{"num_hidden_layers": 10, "hidden_size": 64, "num_attention_heads": 4, "num_key_value_heads": 4, "head_dim": 32, "intermediate_size": 256, "vocab_size": 4096, "hidden_act": "gelu", "norm": "layernorm", "norm_place": "pre", "norm_eps": 1e-05, "positions": "learned", "qk_norm": false, "attn_scale": 0.177, "bias": "none", "tie_word_embeddings": true, "parallel_block": false, "init": "normal", "init_std_qkv": 0.0151, "init_std_o": 0.00339, "init_std_up": 0.0151, "init_std_down": 0.00339, "optimizer": "soap_variant", "learning_rate": 0.0117, "beta1": 0.95, "beta2": 0.98, "weight_decay": 0.076, "lr_head": 0.00895, "warmup_steps": 200, "schedule": "wsd", "decay_fraction": 1.0, "decay_shape": "linear", "final_lr_fraction": 0.02, "batch_tokens": 32768, "max_seq_len": 512, "doc_mask": false, "train_tokens": 96270000, "max_steps": 2938, "dataset": "wikipedia_en"}
Each number is 500 + 50 x the weight over its row's rms, rounded and kept within 0 to 999. Layers, rows and columns count from 0. Numbers have three digits each. The size before them is the row's rms in percent of the matrix's.

# up: layer 6 MLP up, 256x64, rms 0.243, rows 187-233, columns 0-63
# down: layer 6 MLP down (transposed), 256x64, rms 0.245, rows 187-232, columns 0-63
up187 086:491549531363536497552538457538478503376434509451566535520543497457516421491410496529498523490529529391538476506394446537431591467513579547509521554528464499535536514485534510508404473458470433
down187 080:474484421477410468429510440534395536476507541453497523482545495427482528569493510358493545590516510475500512454449544490511405517597492507590453555483522507475488497543461475551560467614496424
up188 107:497565487449432491481399573454551445522600452497455521433527476466495474424483428558543466534465538443516449498542399459543537603534435501536400455528510554495573513587442483504460532437516524
down188 103:533571532610483416479521546539494618547532558466569397503492443532606493509461499469495459477498517538543563480525581548424479551411453505554510461466439420513492483480469474536562590459478465
up189 104:532528479443486527482476428523479519548646592453461425551544531517472500459508433487488545565511408587513529398428551534464457514486449483488452446587508525544469496464478402528594502435478509
down189 097:500484532517459562446472476473445495450390535460526627463453458452468423482466434463560408492469468506479489396542566453427535482532455446512546449522560569565494507548486496488507556593410461
up190 106:483493551375478549394525517496462424503402453603565381597511526479511513464483479545522476509428465500492490475550513478428471573490522492481594416516572511448442539481499554547497495518441466
down190 120:474524526523424486558359595508491478576476436581441504443481573437548446552536545576523533531497534459542495543539444543452466530446471484510551555358478537535431480536550543525549530490515490
up191 109:554491472488505447430499474509495515517445510509538517510513445530516471472501626503542538457456574406466548488450487439620506512563415481508411391457508548552560443468515521433534464381465432
down191 104:458546559580498432534563575533513504479526475499418446498417454535569404543664541475557524444555533491563439503467451538476497487460578513510432493483493434488468462532493414524487543557455452
up192 076:485507482464543475444475430488505504476543476451458512548651519514414531429433564451455542580553584429481442527553567499491519447503575433559479439523534472500455504543490395494464471405447511
down192 087:465457497575551469468480559468636478480545505463442566439523456538452540572453536500506596543533511498496442534553542548512492428507549470481409532457447525569449597496530536417494383517455538
up193 107:526451527546539586587437530504527402478490533418585394597583537546437453412504493481507552536539605525571528538451490490493482500499431559572502474473496481500474523528476563589497484528442496
down193 114:471573447520501480534403520455579446473481519528456457497487520483554454531499407458567571582562492453601490451444519529529521519539518447477502563461483377461527473568390568549458560473513430
up194 100:511589486551484441505562524427384487562474527564464480504535477494482372528417443529418504595507482471498547503463534469607539494497514477459586429579488538555559416464480499547533461485548492
down194 092:502497470557456586476483457644512460477469469486428437445509478380496570527547436415501485598504516396530470511553517552513460449500404527502537535487437477502477403578503502523478510533552464
up195 100:458532564500508472446615466533483493528487471543572544442521596516469545504585471425408479429462449491536430450524543482478420443602589444501522507534525417499436459427565525500470487435509466
down195 082:558515409486537546481450506521536476567518441487513461555503418517449499526387410492561561542495537449566519595545398475530483457550414574512513542431502517550526505468503528560538543510518371
up196 108:475477499559511580484413456551496465455471552362567542477518421479493520530471546582507465526403573536440545534521513423483510563548514469458456398563462581598515473457451522508572504516499497
down196 118:498443409420498506548491520453527422534596507504537527520457447428457518528483575426544528539479453466491458439552512407540442519443561510437496437502521494517576463401555486419376531478554516
up197 094:449373482519560510534423557522553522439582537543484528520523569560441561479419542508487500512464467395442511576499504511456582469555598501399494477433516484524505479445485503464512596428467478
down197 087:479442465422480507471544434467418466460541525548557539515439626536457523565446462488409583510532440516490526556494463553526560460519558571484500625450431518475495492569468463417542518511424500
up198 096:458521579464543500530426394497507478458584576461403543521491540488460519465492478450503574422462571428527400492441515473518528578496502502481548522502556492486570478585436456511498433417542603
down198 106:519541510495463461492522543388481528541443474558482552534483434500516485539494521542454457420483528616518517396405457528580548505510593535560531418477619513464581489509467516415436498556485494
up199 088:496507574499554545543477478553471476536483552554526510528538355536487620427530513447464548524531392475475528591388600545498488497506546485470409501441539553520461459461483427542484492502542517
down199 086:524422566586433469473442610530526535547546478551545482438494506493564414604505463533577507448556532512528505484502462552509553571498614517467552498516414530512532424458458562561474497514414529
up200 103:504546494510494516574536456445454388473548585514510471522510580481639454442542543525448428475446497574463510405452452524460439450526581510476540446490568512450432563456522573464491497462483558
down200 099:542520449552530460469538529509387502514515522440573491523483587492476577485464579502493466451455490460594506513508546562439561515436481526475642480553544466521454615499454392505515555479490576
up201 097:474524468400483482507636422524479461412541562490537485510582537464425512573476505432515553520521536496552494540338547487474474550518472483488495397476512464471492511514481558517563595447490453
down201 121:516442482496570525438498446510504559434491458486539498632554419514621583464522535527477460527452506490533481567514493473550491557579548462502475459485493474569492516621399540596478534490470570
up202 105:468474564482495510524434513470531486610514462502483496522535408417527561547594393507497476431541426488485524420504491561454472489569470501551466442543612387536466493461508469547488525414512422
down202 095:532417446434507529464432432569498505480498531431496513495451577495513484469499544479465526495484519456470561572566472533415556505417453546499445496440549466424628524362483513480414527484569462
up203 111:501510470576542600394393488471483452522618549446545418443551549530521478444479541571519428537478591457502583472477540546541491535395490496527505456494467557444471484448499544512522524466467443
down203 115:407525630502490557444537538474547518534434437518606514500479504469491639396478469485479556445549498523455543508533442417460463479502417546516455522462548479469479495448462421511579502449460485
up204 098:581559467510512581469552464455454537459440498348506535573558494429503490518544540472417559461483410411464609527493479471577530509418521507475521485402455551538507483467480515498518511525428521
down204 110:499419504457615452464514621469449530548519488528497528577445466518531443472436513482526558456538571490488564445516498454567573562500458476577442535547533490543454450401532522434602467428513503
up205 105:601529559460564438514478395606457444517575471524466515518561475444494590502390466510490599517537479564527507519524432556541514525520449495490589451455528543502453622455525548489497494491528478
down205 111:552529517465451541407539473440571627438578489540486499494399542503498448486551427543542526484525462517444541490413538537546531548440423479594486534483530530431467413409574504526515468487482468
up206 096:600497448494552552531536497500497445521511519447508417493481465550404512469353420496417497517569438508608509490531505540568444508583491511537499491516488402437421569535485493577520476525476548
down206 116:440450484545494478522515434481514490514507510473487518550477535586531523594584580510494520511549482549504470485422429548440501425455570362366493410510467536462493523494525436468423457504427558
up207 088:530487548476545450419503449445597458516525431452428587530575541456564463480529607579515492544521426506453545536497392453547501459466542513516556546398464521473494530413561495554509518546541528
down207 091:442511589486528486513541567537457497528487473625461507451544572489448535474515600521517534442509536378467508515503498494419629486483600471461585406591494472513502502491521509566492547551489480
up208 101:420561535463478481502472527574434431457466552464521396567583497434447509543438431577550530444450555440492466467500543493471541460487509532562526510550470533542550490572524432526591510409460407
down208 122:513488413505492489539539657517482515521572594431476418506406506509399495509562544466537548456453430443485519494474513499488518563478451505488502591504497502511552522487494567415433614550545512
up209 100:620499546531462495455517440464472514462521517490519506525582451537539500440639558442486428426477443529465462514566510491563451515541405494429440537435520543592498489597509445451585506476505507
down209 079:529443394552454457491428505490523423573528436576527477550514447511471567508403507443451566575548515450517481461559572538479450547508455508458404485430532519515522429495566424541481456557498415
up210 104:474543569502495502481543580569389404593498443546459480508436504507412504454429479434442535482541505474460487468513449426465491536558473504565546425458482587544490522531522489452592502391436515
down210 096:573483506563479509499478476445515558451513519473588530425507439537452445529525418505586502466536462567487471481523399534534565414465440483431520494484480527423510477629422536514480627546449507
up211 104:471517515474537495492551598459547502566520502452484517443479398425450541488591565498504548523480483518376532417542514533521488581578490430604420552561474464416533430493502561517529508466484446
down211 096:512570360500526522518454530510481477477487465431552413527484531514603583475502568458444532481432491506510463603533474504514492481520430510519516530467429517618508616527480546387504455552524527
up212 098:506593611396554476571573464537442462514520642452476526495502482467529534532533534436499554499502506503514508601353512490525430513527426506509447520480499485417429555502494549469521520510465489
down212 091:474468517494571528492448448545443557420450491568523624449532531443446487491482566610550406487548450562470460501438524441460478539496467401509472463527564548503517520507549540555399584509476530
up213 106:569566427505413470527459585583502507484563479473460388530497542519510455498506497492531513545425510431441431489503488486517505451498555514420493495446406549456485569524452510666524564439510479
down213 095:508539455516541550495529499551456400518490560491547459466542426558491527572479476470473471533504423536506512450440496419554621520574589420450476538546416487396473467616556494485533440516503496
up214 094:475506531535525572447528486556496533451452562552502522589539499423513541443542479565541463460514517448515453532530549547484489554487431496497412509542541667399475515497421453510571427493600521
down214 093:450476536486494484495568461490498612531575533510514549367527536480567488468523570515480508552418482495416398533500430433542470489537488480412512483531455447399503557452493519473496561574394517
up215 099:455648480486561523516516511573519464411444429607504560520584521465467466458456515507477397591551519464488507462485511499517537495409558486574440529485499568531494417438486530569441540513483490
down215 093:416452501484463489507506453402424494501548458562428477558527530432636494490499529538433467494454512553474532593568557472555469558555474543568504510470524515418504507486558347473450505476472496
up216 112:446542498502568518443507424447487474518540500484524537490457486438598540539485527464413413549490502549451556412519634545466416516453592463505575472476576507482485431488497456566542546415545523
down216 132:563542581562476467552457541523480552450488557542446377442544579468480509542459494509486445550448502482528597547516467553463434528439556530492588562516616494462440491520434477402458546522478510
up217 085:494546565461503511471463461514455598488400507503578491440503563441568593446466447401516483518509477371555515605465458549493439519500523442481525475517463480510528480576545440433518490445597501
down217 085:476500447533481491549569446532503476563501522488521551513418544519504519494524524418537597514505497453480499416544551517423487400495489479370505485525557462465582464422587477601518462573544603
up218 121:578534536536452495467445515467508465477486564550503460395585465486504479444531517484511541453490574474514563430490400472393551565571583484443458446476519416437413497455535507476604528527450478
down218 106:613514536419485415499561427564477537476554461540383431466549540474556493516520512508355479551407446547587472495538480439462460463513504495476521499468500494507478493491432487417418534519482552
up219 099:446487475471509432458519491512471512556484454450570421550532555523441550442622507402590524534419532502499526416628494531517501462503517503551490530505513529512435490576573416472404552465525473
down219 096:472462531529536411553515463509589558602520587483567491490552418534494372541545474617532443471572527518483507474529529479598514568547547573456470507522527509550490473579554496522472540558503465
up220 101:486487534484489508534439487511563572581496446519489409586490523576529491422607442445474527513497508564405482465499463536433467510474440558433495402518438500480470522474384484544551583501490409
down220 107:433479565507508525553553589402503550497549395545458445498524513497521488499563524535545409567524480552527465537483516526512557503494505432528572564587456580509585476443498529408442430443585525
up221 125:573512527600506427480493520514467496462459456506516452523540428463493501497448581501487552615526534523531444403468460550524473504593561559462421426524555504472438534486522455598601504395509484
down221 123:506542606475503416550549477490431508475499489426473450535490452497434436449462450550478500534479612587511549480488533398541594517544485510484463504516461562438590410447463495471577527431513568
up222 112:499583551479500447437528457550488472487573579503525500539523511504465488512533532431584448589422537452543552455405560587438484583495544482502587494443464498520541517399509464548491595468588518
down222 098:498498457537401466543503368528538562572551464552496521474548479462415472528466536469535496585588436504510514398541541557495461552408501444546512530465557448514470500576549483450456573564475444
up223 104:549486517470441453539479446451469478489463547558533416511501527456463490439413457501525490489555501505487525548503533572473443429589587492451464570439548449552566368519381459510489530504611488
down223 119:553523511472447451472420502469526603513515438479498529511532637527528477464563507545517523425490436482535529609590424560414488593510474507568499378531506556526512503466500524555505504523584506
up224 079:451497533577504479432506442494551511544528507506507533636630405464525443439525528448528476522483481539490473467584381424529531484563523409488463534568499474488517516497486469420567438450550513
down224 082:454531510535491629528387584558541550540570507506416515556459506520399535502453625484604559510533501414439439426490462511459517504547520542449556522540463491480505548520478477490480472454507537
up225 099:382478481465470437490522507491442489593499514463409459476524527470524574533458417460510471523501503502473591520452515490527466482498461582578465561502583476517376438503515448565481657499523495
down225 106:474533488523526473500502528499494485491461450528580542515555527498552544464542705519564534429482487527466508585588511456477522571461524482490506519475475497541466662434431511508520479438540560
up226 086:492512505528472543480514448559579385563526552513462635554578539506522433402479548499501482566453644481534454484437466525525490482453506549459495564530539495532507518438489427433467479473437547
down226 086:537533537522501595506436449491489447537434512502474545460454504509460493471440447504432509498489586480470482459498565459520482440507505515542543594426497473535479421537574501423555457629364401
up227 097:545436531531559572459527510457494527425470460518517522448533588452580477509565403577427509454445468511486526372517575511556510524453540575502470485512453499535589486539461546553480461498425392
down227 106:424520505553621466474398593455526609493538426484496506530494485439494489530566591472431553505570505481507542491521508514426515501470514413487541551431520531473503551498496497468449572449571618
up228 119:479553450434501532550483567577476402486569578406545512456533554504485505470361495516496502490536541485493520444410508371428471534496529484524602462507496469472473504566495470574559486580471511
down228 139:356532498567475416509499526446618564584562488481451450498464401507470454476553498433558491461551574472481579496532545499592563513500584474551566508507527440513478497423508503489477467514456478
up229 119:549547485535506530453626478471447450475485524561527481540472484507421535546503536584501506548457514485450533378548418529578426538597552492508527460486421444408583498495559518515541506402491475
down229 135:424560456427521453564518474504366514487451461528431557475463463561444489451570505561433536428529595566462436549554459431435500456552523493471445482446535468473525514556483547513475540516391515
up230 102:605429478492609560553447479485501437466615497550630410446566511526583530503469532514436497487531456439495451481530497557463418425493530510462536466541516483513476527529467512527512499449390498
down230 098:477512493500471428502532545458444558590479421495506604533525457544492462494472561433457541568402572538469515464405486512589573503509458564493443408475489563528418500440487432455488500480599486
up231 103:529497529524599552606434491628405513538480538560458606536544509454548497523545510433489480483558493516449473537367494451532567472530518509549471487521458543528457463521507543484557488475593424
down231 096:540441512621546480508513477424435476515523501507563524528418497580559518472562573470561518491454462386504535567571513562490520498451490386519561472488507440600517509568498573463529557540437528
up232 089:513577451441478549542419448451421523530494473592580554538541393461563610487485565546471466543533524475516477481554503483500434445441573555522483473531431515536487505517490548426553497481625528
down232 100:481412548561519419531505544459570580553489488534489467421571578473464464489506468526536570491455509590487498422501515433560575418408481450520474435378478480466500471536527523515503568512400499
up233 110:466551578514522583480539434465494551470538444589558518482494422441538569462492505533441397499483499533418623468551546492528436576599453469498454492481431524477609459534503441511529509503474464